Weights of a small transformer language model: 13 layers, 3492 steps.
Each number is 128 + 24 x the weight over its row's rms, rounded and kept within 0 to 255. Layers, rows and columns count from 0. Numbers have three digits each. The size before them is the row's rms in percent of the matrix's.

# layer 5 MLP up, 512x128, rms 0.154, rows 232-286, columns 0-127
097:114151163099139150138059143096117128115132178140090186124107085111117106111104094114173133124113134118081148128119122132164112131146163085139112110108115152119122130138202143104130129128116183135133135111190104134130112109149122114125127117114116129141144128131120080157118119148114126180130102130116113122157163126162149154082142119135134140133118082108119110152168164122137109125102
103:126111130136105111134139183147152123127111130177123154139142140143133115101132116119153139153116103115138148139115123108121134139118162196160161118132116142164169146146154145124141116127109165121130110122091110095144130095132133125131137172100073158150125099097099131103127095118143109065119134136123112142118153112137168063113140113133088127080139080175096147118181144107132130137087
095:133144138113144124125147107138147123144168121163137095113142147116068123129116126135149114109119115124148124137101175158136176100125188174126167115159151132113118136156133098116113075152115135121103080169117155088161105112101122118109114101156137148142141110174123095088124111112129095142113112139110138126122068167146077141106100146100080141121152140162132104111158117105148137138136
097:096099158167118117119108093125098093141124164167128108098105097155152179118150106122119111121172107096108158136122133137146126117118112165111129105119140099118102131149137112117141140170173140135115105190109136169104098122148152165147089126158118116168144089112107120104164111132148134068124098121156105131095108124157129144142156116097110140156147102064146121142104144124140148116140
092:134125125129092109112121129130158124121161142115099128170140114164120127135118119151119076117063176147120132121125108124129163096162119124110216148126080156142120150090139119133152120137142105118128082137137121148113150095146115119150150142145103108144122112101124139164093111157143108132150114132109151140143157152151105157144173125124101106104076124156098113122123075113065151123124
101:158177113161095162149134103129109108151126125091092074113108132109135135167133141078113107081112102144074136116135115123121139133153125148141180153130140096127156137132145173109129127141130122098101125156089114102147135125125145147143116088100118136143112141140086171129128113150137098093157135143131100165109140102177120130131137137094128114152146148143172118098182143078123131168142
089:125134129132135147136127157093117128112125108102154123115144135140129113083118093144182119102103128135113176063125146140114135113160121151122156152129137159093115090152144135070160115062107133132134196101128104109099108110104103140162090153119103089152143107144116111147102128157158135122148152147159131128156111174154144152130141101142087109173126135157143114123117135137161106107133
099:133150140139118113134096122110111141149154131112129105148096140138128155070140115140073088148142133110127150105158100140128114141116147149102145108138138086105128102120120149096146118099122147091095075091153172134129125117153134112119117089140115109122133113141120122180113124124152124172140158211145119144144121087165074111080123135144118135127135179105136127110131130126170174161135
108:163119094132106111149099101169086116088123132145125130144111119128167121071165132107138116148156116153119180129142137120100129118113149126141126144082097131153160120128141145141125174092163133165132149162105115127127129084134147135161149119096063134120098112121112134114132154153162096160162130127145104069121173099106129115172152132135129138132103099087131096102138100152126125110103
085:110089146127136114161093098176153135133124155116129128137159137109108148119190137142125142123129136118123158097101131121130151128182121129123136111097125127079121162109154133129155113142146133117133121106090121127089160150127139109112184171140123054141102070118113136106135136122132119131133101135131161113180176172151138126113177104107128129128142109123096127099105098116073128158114
097:156177091099122096131118076148129149086111122094171098097131109107103106083161123155144132119143128136127130146184141146128152097106102125146124129117118128143086125131139092151135124078117134142171135119133112144154107116161110070183114103128157127137132149122124135148134132131133133172140128130145197116119105110112123094125112146092094106124104126111135143155146145113078157168158
070:132099165132130111122143135131120129132184162125139123122182134100137129150122147137108074103080117123132124102128101167112136128103107102123137127105118142112177147127105115057130100133122100118166132087149142135093119122096164138101077088138097146086133111162121177156123115126169138127140107126110145138141155107096132138119112105112120174100102153142135099130149088147158105139083
105:165081093124140117125110117145155118095124155144139153172130061105136117123106132135090127065094146148133130161162183118121132141116134114129105151129110123135157129165099105138139117151125096166106147103095160111077128153139171141123109101138154172135135175123133169119146104111145143168102146090108159090146138133139137117140126146158093096127132144122107088128156138138110108107132
062:149111134109071159111122149113122098133151142148140119135180144128174130130156127124142109119089141100111145106144177107117130133151140153145110151157124133140129111116115157048106117097124099157174212161116119170123111150137120117089166131116097140125120145195117133139132097130114162111147129111146137108146105119132121137139126126116119116084113160146117071113101135116143135107116
104:116139140129144141150123147164123122139141131156116146124118136165099133118094124089099130139120161070106120177189148160144127106139187129137110148122122104123161166142109096151139116093109158092165193136098125118152135124100086108128103114139099153125114072114116138129137126138118084122136096116133167108116160178103073141103117129127147126112141102144129116112181152120120137125134
093:149118139114144125112138171139156121090161113125074111138166107135123105119172117151133085115067112105088151139112096114144101113145148154136111144160122123078158134162130089145103095136152129082109150085105123101142147142124141147095083151140100125160123143090161109145163109115143168126119134128101091100119115140140120167153147128130077129118134156108104123153109088165137128129112
100:136141129123142131140099147144132114122136168154155100136133102112113138162085114147129150148082132130142148102123131113164098090133136092099145155135112095099163177077129119152098100142118148143130151191099130169123145151124142130199160087154099127147121157128138134078131105115085102129137172111115118106147169111116169138123112115105114125135152106136140104142128117087153137091153
106:091132124110094123125103160124104140130100153126118118142124129136120119112127114126129063091112152102157116115108156170188122076173150131129134141142137117148150190116127143103127127129089133176167095184128129114080138135107149130146145082152136145144132138102135133090136103082165086112175144130135141142155157157144130124128110110135128113140114121143128166116170125104105153120089
110:130205157114149137165095161113146118126128140161135135147099081138135105079124141144166113089086133091122134167120147083134135142174144132110117118096102093120129150121150149125120127130118108146122152139146117141138124158123177085150107091119110133100145163104158125131138134115100133163137117146090097140136149121161148126159130136118110112097140149074121169168149155087102146133104
110:113150174098135135084130151127126134124111129099168170166083136132141120132091089132113154155094139113128155157097133123174135127134125078116110126156119156095142144109139145110110145119129157117162141114154098112102141131116107120135134159132123115188086131132055110126159102097115124157127101135141132148107100111146064120112134143123122141140133085114085096152145133137152130161077
127:101100133140148099105117131141150087156179133123085130118134113071144131080145112166157123116111162133140134146119118150144113086158093127136141114096102064115150159126117116150155139099126132133118126148132096147123170119138184133171158117085154127144154068170113108114139129136107109104105138116113118089143137142130089117155140141140134139135147123108121135137114083167129151095079
094:155151148113138175151102116135130076061135106103103138134110100143117170092103127161166137099169092111164121136137151130068138124133112151148108146113102089113142115167173117165144150119163101097121160130107097122109128140124120117103152160102111149162126135139106124129131116155132110140176112139125150115138157102110114137147111144087099121116133160100107110139092135175151115155103
066:108065128093178141136161105111100090123159141128130115103180147150135170064151101085126135141149092163160108123117139136099131112147127132166071142127151109113117115133148126113126112158161151120154149104162176115118120113096131125147101140086107158122126120141140118152103117121140144152149172123114164120112123088159101168143104123139107137150107120135130124160102100116156110120158
097:105089110070145124138127115091130133132148190126130092146145099158136131104114140112089152111129136148105136148102154111114150119139142105157128079120142127119160149133127168167119129145090140136117143140191137110113122096143107105137180132148133164111126162161137149120109135163143131128129119113185096131121140124111140126101161134125107174127099140175122103109110134079095092165079
101:166143105139144127130114121094155131121148116085117135129114070105140112126106090155093112147138093155115150161105106113126119130119137084168105126088143133142128126163113138112172129166124122120145116089124115133144098129096129160128123128140154144126112132122131099165086130150153112156073131154097134170148164126146107101084121083143127125096166105169160164162157107116120119162181
119:092162076117121110133103137150122117137143105132114201123112144138141154107134147134157077153130100145156136101136144131135163066123157099138146107145099119128134170185111122160138127112156119138140123121139116103131149128144135135132116145158138109158120086124122099131119104139138115092138128133113173129152091171106073112124159178124110132129123093121107091139149110139167125161063
084:142100112082147143099143142139163132139140106146135143115177104102168134130108118135110150134139116116091125130155113104135067202135082168151148140162165139136156133158117093129122125164126134140149162126137060137154124101164134103105154118145181136150116135137114156117105080142134162122148086156131135116093113151142102128112121114095137150119120126128129111127120161097138123168087
092:158162124125151108113119097121127164139145128160125133123132143137110113158155144145137120105096148168135141123097133128110081131171129159157092105097087132083140128135107116090114106098146117142129098134138162137135164141134157124149153104124149049095133187074134158098117132099115135143080133157109117124118118184111161129135126100147119116153152149099146099140153113097155158150114
121:139139107088131108122139115140153107139125141122168116138103112113165125138118135144116155117118133145094133114126125165159139137115130100111122140132156089130081129121175127133145104157140154130146162128196109144089081123145120122118090059142108108126113177177133133161090163103178176154103103130130137114147147100129125135078124143105100171094134153116152137150115155148118124168120
100:117094109109144120147125174111100138161144093154105190121107145142116103122080092128130122149161120100136143092121102141194112158117086125102164124159190103123124160122112150155145142139103085114166135145116069134134117125114113110130138126136093171131075123138115128116112105109128113137130149141130129128120143165099150155108154114176100103132144138145168120180134129127136142121111
100:163081101124129122099121108113114143128126112144153146119113149127161124133109105136115141110154074145131118167095130160163080111147084119116160138061085148147101111161097110154142131119103120156168114172145152126139133122107156117132114133168147134135128091094135093159174143117104114140159108112114096161156141145086125130096092135151114117114133156171148153118152167142136163140136
105:124109119145142179099123123117124169143164152143179101108157115141153133116133087125115130122121119139120126175179143152134126122134138146106103160148120133095143130145113136103097137143120104117153127115144141153088074119106079127101084134190139141124127112114165133099130123122105171136121138134079082173082091114116178130137127150116155138132121094157139136095173138139168101140115
089:126077085131141126086126121107081156122162150121145112156080131155169123108109120114113126097107137098170128153113142140117182090160124165135133126165143123131102085142136146115117126112137136135153121151116158132130144121082118120134098204151119106137149148156120156104145109138140161132156083133096112115143135095160095128076135098150122081126115136135113102125146116121142132082096
114:147075163169110136127110153097110104121135123116105143169092104134108131171159136128172102142122113130113111155163142144127134131113165112128133119156166151152138126137122149127118128106160127114067129128132153090138121124129108086138119137132085125145110117106131159144108109098148141148167108131126123145135165121128152135127085131072140137100156153035120133169135178113159113098143
110:152119133139129143147113156110140119137104117089133095102121150153107119159133117155145086099096129112129121089123177168133129152133119140143141164123116155107103153089111146137130106105150126163167141131128139152101103148097134084144114086154160096130110118103108143118129161157107118114105119107083122164084192141127179131127160138151165140154129093122156128098156160117147177135082
117:123161110127125132202158136107089120111090110138126124178115132151156146118163087124135096135146134123129150169129156130115153150107089111123089081088125081079169125158133149135130130114125132120165126107143114122107094144159145165128133139078112118140110148110128124109110120140124160152153114128092179106148123134140118112146143140148103143091115089116116113145138174101121159186135
090:093105137143115174109079152146099103168149142093110076113150125117139100157120117182142151057129126145108088139130115175157134073083149124099132158179158107142122105135101108144121125143147155142164134123135150111136126102108130124116163145156131131113107113154116152128154122152096123110139129111118122140113125132149137088129137099108178128122148157150158111094159108116160114154149
099:134139130133125163108139113118168107123176178126178113093127101169136145127113100132102127139113165147132197105158153138171102114106130143107123092131126152148130094102133111163154107117133142139132154154132116104119139132123112120106131114144080149102115126124110172124166106142138128104118131090140126090130113095141099137107180161089066124152139146136149088116162110107088144161118
115:165173119146168103114144057130117118087141128149126144140120126127156081113121110140153097099146183102142149157089173121140099104126084137139123132154121100105133139128170142141132123145083125117135128150142163110092130143111106141123124100156129159106103145152136155149114122141135115162165148121128126140108106073104142133145115096119175086125141130147119176110100188099108133124134
103:105097133051157077173133120149110108117154113134139167115133119084131121120117125120120094124118106160079141117130151080124133113120156099160128136114120182126153149160093110092110135154098126078097149155120140115121132131118151112102123144128123143126130138105135125123148183147171156145149119173130135127145170118156107140146111126100084115141150182119111135121087159112142132167114
092:150156112126163093134165069143132155092121109115129182140142148119112095114169126122174131103119117138100131113122149082120084113124142114170090139157062128101099129124143115101115117128143114136099141094137150096149128164118135140136121165131178143163128121132187158125134175118152099131129105110130124142146165110090138109144127150141104134129142092138113080152126175137122107134118
091:127120141111156131159138076156090106159120078111108106153115097142123156156131157181127119158094086121143137138128138127136122104079157135094125100117150120094146102157156086153124150145122107152147125168130163153103125085105097141128136079149132132117138140132141124103117131129139126119174127131094100157103141150130056076119118105128160124163153111112104141147171133138118096124116
088:141149135132124126111159148128149108138152090094118170111145081137158147083135138104118093131073138189119089146167156154144185134144163125133122128117120124134125121151126140120177131145148114095122150130111113118142089119118098154111160148155175107138111097132089100150112088123171117113136092100076126116121155130164123129135129125130120153136129113154098137069117146114082148129149
079:159087177128069124139148118140099114122122135122115132122134085131177142141175112176091145098110145141108143104142119167127163144128133136137119156101122106129102130129126130133136084120093154142109141168172122085127143156151124116118074055138141126075098151143149145139125113108156112097081102158106163151131112110120101156100120137105086149119139127128121130156143160136116124135128
102:107171157109114118074138148111105138116125143125129147108169092156095125137172144102124126131098169126089143112144133141136077128132121133116149127155099089137151123142117140168150124152117190092145122144133114150100155138128110110121175143098155095122136096129115097139170119162138121142122181104154129134124114101124096105133116097123078146121182114150080095113100157135122169148123
092:097143129107110102161130153140125089148132114118121122122133137116170167143088128166099162105147122112085110149094126151164138104076139139140176137122099139118161159112121111141145104179154153178138137087108154145148124103142115093105167123136097129177174121074123154160148103138103116154109123142130130146129139119116158132136134162155138102109117130140106146089100136103090136169105
097:136119154146169166105112122151177116098147124116131123131086134142113113139083125147107144108099135155114122170156080135133134133121136160125158108164147065117087143126123152158117146109110135133123147143111114063117157114113144135188129112138079120152088120128147123148087168099168113106147107138091085140131128129074126181123129118128108127130127131111120096114104122159161111142105
103:129157068171126152170120149148169123177153124160100132129104086124133146117080152088109101091087124136123140112140118107158129134120087143107127131095073120132160156173134159129128182110106119123135128130146109137147118120101096104104126117110139141132151100105111155155122122133085117136128119102147159106131122110132129125135102085145148123104184165108147134128122146125087176140092
097:146085149130108136162102137149136123094149101109130137129103111122115154081110154123148120140122147072125124138154131159161130115140125111143105169123145116110090139099163167151142158137141122141154124118145126156120141071116170139148133130060155108130100178153111158098092065146117136121135141125097098139122133154111110170112119120097172131127111133140126175134135158159118087108164
093:150158144160104157149139140180112114139184153126135132110146109099152093140115118130103137091091159141070120160119130140141180129153127143173157174146165103145137151105112153113131090136132113167138119105109161129103102136162092131127169138140133146120142135115126127112092108086148179107116106176115109098101115122091155104156141087140150104124091120143124120120131114122171123118141
092:122103093112103134127171140166131156117148123105139131100109112149154119137136078082121115108082140137146079132123144128154171076106130151172160132166131187132146145154133119099110122118118124108163193133159173110160133122153112099123142130107138126114140149122147086144158125144099128137159123163136120121158103170128141106122119130145138109103115140150091111161180107096115145123094
107:157131140126067138114137121143112096159135141140095151085155158120110089102132125125150159161149084119133147105148106124103165134126122143136140116184116108139115125134125125068139122072139125162114148114166132075129105088148148145184101121141137145160124135105132149116098163095128117092122149142151141122146151152107108139133104124130124135155130164141190117116129148069156163118145
094:149167145093152150161112096129137115102129144131090083091099112125096134091143129112158147120153104139104139116138087141117120147147195179137145107165117119177140150122154138105132086142140157108087119166121114126168140097143135129130126127078148113126130149164115159135125103115102118153135115116187151113120116142135130092151124166141106107140118130141177119101146140105139135186156
104:124124139125172080121096142086168130101136105106073155109125145131144141130150128103113107121059155140121140147098133149155132140113142105124114133107087128101118114128085152130166146102134129142107110126139082130147168139184164115114151083117133160123136123160102156115144144105104148112162157116119114130105105076147180101157127119144138124139162174091118139125160149149142127141090
096:130145124088097105107119094115075156076172122094156087116127090148102122138112122144134154088100121146115120131098182134100145125118132106126116130113093149182118165121174118100166096119131131115182171104125120141154150188117123077125106145125134123158137150125112112151118113133109163156138136130153161112159081130105103141153146097120125130141150120153142131148111129140092141140123
# layer 5 MLP down (transposed), 512x128, rms 0.138, rows 232-285, columns 0-127
092:113115095125137149106145157127105167127157108113122083113132138176102146167136156136117139111125148106133131128160120103169115124185124137118114124092080130129130084162138105139105135108090177126131157118126127107151155133124098123123144149098129099111174151144138120132147144140076098128095149109125134140139150118161138123114157117123112104170127083098174135177140153176194144115112
101:080132149165161070113096166123121174167136125161116061123136136134111125112110102121144149124116126137164138138129115139130117121087145151150105151127147148168145101108118134160132128103161112174148099106160122152125117108087147124101127149099136129173137126116104115112142104110142139133112151140133129097082149164072119133110137144144117150123162125137130111178090119127130062169141
096:100147120114141117114165111119162149158084120137133076139117112137111132131135079083165143116114129164109147107138129120114189095114121122096176138115138129118165113146151102139092122142122169084110099147098136131148169128113155131128099123132134087160164150119089124115163161126126140104112085111132184148126110126134133139152090158091126095130113133092141095155124108137082088123125
100:081182129118128158139097134151159105146088136133159172164129159136140131128095091151141135152125140131080136088150127135136183146106103137128159131114074141106096098109122156109068129139106094119131173117130112132106128102093134167132166144132080133108119165107122130119099122105114125139166104135154161134125082128133143132136130166149166094136129102123154142151122147146099137158107
089:094146136116159147122112131140154153154127118135120120098123070131135101150112127142138096147161164106113147116139166123183141114139124136150157118170127164115116158151106106128137111117113151156136155159111117109161187146156126118081118162151101090098141114110144144136151117093169132119136180116085130098171134163103134180104149095137083122161113140107139101131159140125160138100135
097:167104128158148123132101108120138150115115173092139112164128160129098161123138154105119125169128095127126151154135098135130132113172055121139120144127124096077098114131102125107076064116129120122099108151104134127115105116112148117149147159101120123161142104138111074114156139128153135143130140172110098157123093130121193096126144116161118149118124085160116123100136112104114138115094
089:109158117127132124176125095195121162177160134139122132146119137107139096151108162118118153133141131157106111095125110071118112135153129119170129125126130133117174104173123105107108057144067139148089126168152117127099084136148123156088125118117134136115128101135133106154120122119122168135120125151115107116134106176148110136135121093136148162166095152118110127109109107153115136160160
092:182170134102107140126119100166111151126089140092147157114178158152092141128100163116173114159094067145155110117130137112156116132171159166180146126123101144142095125116143107154110104126120108120126138112107152120168143112134127123155130145098151119129119184148129150122094113101138100083076124101113134127105176111120099130131122142129142092149101113131108123169118127135115125124155
106:114134129102118126107156093145083132122101145125119164126123126132113114128080137121144134151086136133128141160142102178103121132143090097112121084130170142127155130158147118122083098118093174143151152075143169154120107144091157055135124096102121093151095112121117146144151100119142136166120116147163166145158134101088156171164120137132129130124096140108126130152129093117137127105146
087:161188104096152125163113125121166153093120137139151127064108146123096126132153142141108117129092125113138143086120140121117152135134127125107123145128157119115114084177165151125094145103139131112110136147134150180149087123138105141122151156100162091152165101127132144105160151169128118075104143135100119174131088136080136152150157109150134123118183110147129125104121116120102112160122
110:104162124107126113083165141131129166151151114133135086136125150099136125082121103126143087127163128117115126098091125137151136121139129112066132093114138090149116127154105123122089132121106125122153132119146167153088106109112136152158128135159130164108169138120078174154109171167125121173142102127107134144147063119100161123156107120144130090135144156176174144136124133136129132126161
085:156168146129099144125148158082129172101133133104138088104140143108122143117133120162132129106143088113101099103137144120108141108080186106148121150121140118149064126109091180160154117099141116128129163124153115103125085147087111145140121134134112126097169109117159125125119134157146114096152125132139132128120136143097091085094123120109109081135137123170120074127141128173146120169108
109:084119153135147162178099094117101149134125109135113129141156129112107113112165111145110124105139144109111170139123093107117149115129161129065134130137160131132150149129109140122095139141161144111137131121130092143175157141062142152144109141130167120107182157133114144143148137113136195129103157127112133189153142131112136110118140128120189097192106127116107140154132121125107097119126
068:128154119137103114108085108172122131121115124114116120134153058104141127146133137130089137104136115156154111135083126112104164132132174095088117118150115132096105150123093105125160111140147131128078131090094081147105077113141131090111140154135133141061142120066137115142114119102159109111091144133121141102125107141112158167116135107138111128140129142102120139117135129131171093073109
111:102114149121129096116105109143149096122156140163157130087139128149121123133136113129147179157154148149136116099147105105112171156088163122179118107134125132089087076105131134135137145201120085130125084090162088120139154154141139155140131133121161136142148162139112139143091132110133090137135169134148102161133113112118149115109156089115166112141132163127124103165111125134116080131110
093:102114161142135141166101141113116172164115162138158161139154145108116098103132135129118110124091117147141095101146143128142132124078134150136120129097136154116110110103123128146149106121137134117111129149148100144114135202118161118096098082121126134137121165115115117135126115125137109115072124110133168124066102119158123193086149168149130205113132136123093134115110148123170136126149
098:079113124095106139155122153147190125109126122117147149137108106109121147082134129144124143108116100154115129108082106099166130059153160149107122114116112136143093152116119136164122138145137117105115167121139077136136209089161090093113099105120108128133143116138124174138122099138150128158151085148141124120140092115129152157088084121098120125121122140124124155130173148116141117116130
104:115137162151111125172102122178142150137159122115135091143102134146194118145159136132140113102117184143139131111152096131135135103161150158126146102156194143119162143153129133082085123130125123144154154149120135132079111136116083108153151106159131109118130128113117135115077130134133146118161139142109154112134180164131089148103122127109120146109134149097109116106152178091095114142105
105:125111144145119149120091135141142060160179082143123109148133145137118150147105123120166091113137142137152091113121082093144162113137102127126122152141152128152143150096115151110141182182151124127116109115099112123132135114139106150129092133138160107134138094155148122088114084099148118133141119138137075168168124150123166077100129114092119150076117124156112134122126133077114140123122
102:124147116138160091207171178128124110119115116106133131140125111108158131126126112137135142141123133165139121135154143130130133130098129151132121098135123086126059116122104146132108160113126119152146144147107118127151096118097144177179136162172100110117132109113152115123094104142111153132161146128133091122151177164141105120132156160129164114121087154149141174125084121128189102102129
137:102095153112149064084155108158121129110153138127150150141131107136125118115151094172107112135111102146135125166083138154159106139179077123104138145131128127124115106130147103145165138113161172131102157123157144172127128127155135116107097090102168148126106113142143108127130152160101078132098102095084095171166141124125137095130136142148120163135131156104172106141144136117114111123145
097:169076136118166093125120139067168170149125122116126118111166117117134143102121151172138134141103122135121101117136143109131100107094117162119095134132138150116122107136064152132140088140113151121126140095119133149122085150107119118114140131137133113143150118132099088160146133148116100130126146105158092143106157124125182112101128120132186128150146132072145102152143187104164174110130
075:168137132107129100096060137111138112123135142188141130092139119143124120113133127131098113127104130165144079152120145139124165119126139149108111119182166153138107137143149150149135135140134129114149161114098181123105129125115153117195107175077105142040160121109130125118132108125132138115081136132137144101157109098128116148139088125145118136153115093114160132137130131143143113104095
105:178116118144134128149070160167109111146073081112150144168140143155150136108167130113141112129120099111128170124142133182125099134116140169159163192098134131106084065146106103148115124106139131126102124156088087156147140122135135104122118119094116121132120134113133122142123153108123157051106158111163128129136133155109108120138123105145141122140133126148140134138132113177122128129140
094:105103137149120124075134121126120152067076160137096158134154161152128111113131137145112192150115126107173106130091133147122112123117134111132124082130113136135139118127098112115139107109128120151136137126075125124112163160153151104155104167132159135103119181122126128105121151152134173116140118137139102128078144106130123109141164188104109127169140139131109148163105119175157155086133
110:066142109099170183140117118117142130114123103134104109118151081147110136123128115120122154073127133117154134110130124116169153134131157137117078128091160120116189161097121119164123143149113137125102105085116095154098160102117127138108118128148126101132134100125110152104106136145144123163112122140172121157108120114082146151167128138153158129149115183143144101114095161146101100168160
095:131086128116160124149165131120195147123115141117144133132164144161140088128107142108118105185138154149150137128097105123134124095126105135137156147152108104125105098143120139125130115140155118120122076108108166069138109108107081180128159153137136124060106129111137144088118158132138151155106148155128136126150110150123145127186127138111093109120092127138128091069128147116149140152147
092:153141112161101149161095102147113126124152135147108145098145151127126108100122141124114111174140130106137153092156112160144132146147093110100095093143109119097103100109112126148102115097122129097149087162156162170118098118165112147090109141164113160127143123142176111142119160154131134137107063125144120178139089101097137093157094095133147141133080134161126137136107134117085121159124
103:130093132066201094094120102139101132103124130117116101170128161114101116143157124137133114163105115159128141151115142143094112135123128147097141114162109139147171104173148138163137142120077095109089154161109109126113139157114106133132136145121093163137120121130116128156133141123101133111129131104105116125094203131141112129103158094113146108093121099155103162122116076133122091112135
101:079143142160140141150132140157115113086093100101178148145139150088123101142118163140084122106134099192115140113138098170159098080148137163123132123119115107126138096076149105139141182124151135173114135088116161133061157158125136146126108102131099170136124125144125126156137108127115117102138097144128130144152100143155122129099132136132121122143119124125120103133133172121142127185133
111:137136144135134141152150143131148127161098151104138141094154118149135098144092117116104121169113100143094124115080134062127140179118150147142130112119104137122199133112125141133154133119154137134117102142144157132120103102131134156118164117132106161119110127137117084098122151158097134127144100134156102148130133129134152153107129104206092147060127142154159106139165136163169097148109
114:190102081163138168102119164084101165129146143126074141111145108133117120150137122132134147118122145133180127130096143154157120104134106086074113149137162152115138147152114172128183145085120183112119119149111180138137131121067120155154115131143160117126121140138135142141143100153140156112121116119094144142143128137121149136123125128110121160099107149150135142130094092133139142127179
084:167085106139111132166102158136111144157180136124107136169117129179101099122097112144121128120132133144116126157133130176137102127101124097108159141128148120114127123101111104064098101139117183112124147160161175133148132183142133124163080113148170124108136110126139123136131090133152090099150137124138149158148117103139106113139118147173132089114127152129110121108163143156095126085110
108:184104149147143139147128110165107106150119149118134181110115194134117122131136111123137139129123143165128119147138117134139126127154108095151108115103163152128141139120133145159160118125134110178125129135167077135068177144122170146139101138141097191131108122196152124131120126126108118082133062128150130133128157131176134144143154106164129142107120098141121105111098111112149141125126
110:120106129156118123159108131147109116125141125110126164127088097111147134114101158078117153186127157146097169147132126058153184131112142120120143117142143109121107132150155168143114131140163118123093077114093151078106123116154114145105112125151114117121109122159142120119124124132169094124136114117148157171132098111147065114088136173111109145094118119083089154139117136139111116129118
113:079120138131108149124169199170128171130081087095114174134131119156096092100136172091136130103163139154084129109133101136127136131143148105125136147108138105130154130106144113132119137170125114100118092083153159147146140129129105112105132119143136124100105111148095148122109120076136118143124132163140131136136088097091090148130095117088128139163102120133124136102075110159121127112114
101:158148129179083107124119120127074100129087139133130163136112169153153093150106117166132116103120139101126156128169146129156118102101123139141156128153132116117132108135123107131108168084127147076143133100111135129142127103165178156056120112104118158075111128118111151125109146109162195151161106131103134134145091113123134142139154117110119178110142122115132116097118109110120147112119
098:119118143130144090139108126146159151142126124126152129110113101140115130130124158173129101153149101086079105111104131112117140145165111151148141115151161145156142137116120072114134145098180120091147154118125128144138115121137133092120158143098091141133067125125143133154101145102132086155133084161141108141130168102113088117127124142135189090105141122139140166080119118149138122081186
111:173120130092045117139146146099100136140124130122116141142119136095155107161117136128083114100153159136144156132097149132117126118136119133097153119166119093141157187120144122103138095114143109118168128133134104127107124152124149143089129121167109110124173101128133115112181108163120111138137144145111106103150150116130137140146143102118123115096195114130158087153134142169089139103183
094:137105139149140130132163110139129098156199148128168186090152131151119154139121141149131091145102120163134107120137166157156115098152135135131151128099107130142106125097142128114155066127136160105124136164086143123152075133165119149134138082122177150121115094097132127126153113172096096137124132104136126101121142153133129123125115171128143096148115141154091132092127159111074144128116
098:077102163143124162130064160092115151141140115135156116126076145121132110119121137127141117124124116089138154166135098116159154138146139125103146145104152131146144096158161077155085139142086151134100130107152149130127146121153136143153181076148113121128132140145118125121094130106105140129167154131095143109165112082127068161135134125133155104101106095092179118126112129119114130106123
095:119117067155125157071102121144145180129125127121150163126105161132127128135151113128100153091164149141119114114134108119087124099127165165078178145113090151137095123079098122129137078122146122156107128082092167139133118159122106143101165116132129118122108121125114109142095115106106088164079153121122159112114145109119149162128127131144145143118107091146122120119115138135164177113129
100:105129134150096146130101076101116133129158142107143118149105108089144084163093080169133159183134107095144126134140128139167110117119166154159133131160132144102085158116133123110158133121109102101163144112125181123108104109156175128122133102115122129115097140118148121139102177170139140135159127166149174143107108150142130174126118113112119134174108130136161119141114090117149097144103
096:088159115106157092131121120104140156086181119148127144155126161145156139147113116100145103124126122174169120128136097129138084052090131128081152128123182110108130165119142136118109138113154159145125130123134100135116100120136121135135141161130149122135136088136125103091166121137107159132143090116128167095151108146210137099119117116149117127147147137115131116098085158132150110114114
096:131101123143161154139108133105119114137138150148118164136162096124111118092066137160159137184139104144126069156198082158089124089162105121184135100126124066132099171150161126123108117145117121122114113150120113108146151120178122150144105128106129114164104135106113131168117121159136137116108114148116126153120146122140142140152103130126125140120145127124164168134160116146128141133162
100:175144131120119096126141124141094153134110146173106139120118187121133089156103124102129112184123151169184155122107163096089119157128123117139136155151104111134140089122141144118100122087120076150107127123104125141135142157156136154084130133085143133132130123119102116141098158134176148094142101113114162148101163138151141113130172101147116158095126121139158135140145161090170125102130
109:141145101157148109086080098124114123126081134151083115106155100151118135109132123109104090116109115133138142099099111142142133120131179116122173103150144093128110122078126127123116074132127162149173158138112176136105110162168156175136133153170155113109121077125126118106107128133120121123163119122132092125128124127137189116134117115165141152129131140185156122102167133117106122156121
103:147146137107126102181100166104136101088139149141138112166103174133143110102135066145165126193133166147105149163107113119101167155126150058139107127078124127144111131091159142149126123130121117132112131090132130126098104108131121155174140100117098107121131146137075146120108146135116127127118115068123122143085126146137147117151120110138160136104115102129131120157135123126175151138124
093:127110148135100143098122096138126139141143137099133109124122121138136143123159101131156109156110151117149131135142126114093124079127161105094103105145143107102130107107156140130122146161107144125143143141111126148110140156096148094083128116086111113117128155122156092123124093138138178110142090132074200149121098192156155149161115124131126183099139146129105053149134134164104105118138
095:130111111126115163094124151104161117129132116103113069127130151127141128160115144088132144138102153108109056128181177148143113149112115123104125111145135112124140167116098128104137126094080145107104161107103081162159124098136126107137096134154119133128131107167137189135156142130127129138183141102127141122117101098107179097153119107149119135149137136132156107102156155135122105152176
107:108129088139129152168124114092132136146131128168121083105136142111113120133129095138137096140109146087147102157143112136096141139120144145123155087138131114150138159113113108104124127161119140118104072166131090157124116118127179165141087131124143110110169142130084140099102094109103101129148108121153143137109132085180114126113185152111139138134153126126176123133118131155208163114114
095:103138154083147152124082163124124152124123162128124150156143094114135119120099146127088115133109130126135100139153137104119119159161113110100123159070141124135153141206114087106087143123121160099143093144106106120159157108102152165122126141126150147148116153163097147098129110123097161104132127139131140091063140107097106143114132109143145128154120118130125142159090092121168120085156
095:154131128158158097113144117100190116122158161093140097120126155167162151093103116125109139145111110110103157110156148131110128147142086131085169098148126125139146147109151130116079118162089098173122154141107137134129146138117138126125149151113144100064145123131135089089121118164124141139165122143120136134117117139164115108128127146167127143109110093195179106131106123115115159092130
110:120136147086142152091133121154113170103124136122102167117094111158136112101140146117135139070134147164138107120154122142141156148160079139141132117130124137123080099118113131114134151140133134124113134132118135151143142102129141156163155110121188141135081172113159102146151120129198134140146098148094086167132129138166130173154106157120128122091127093130120093132136132100156153068106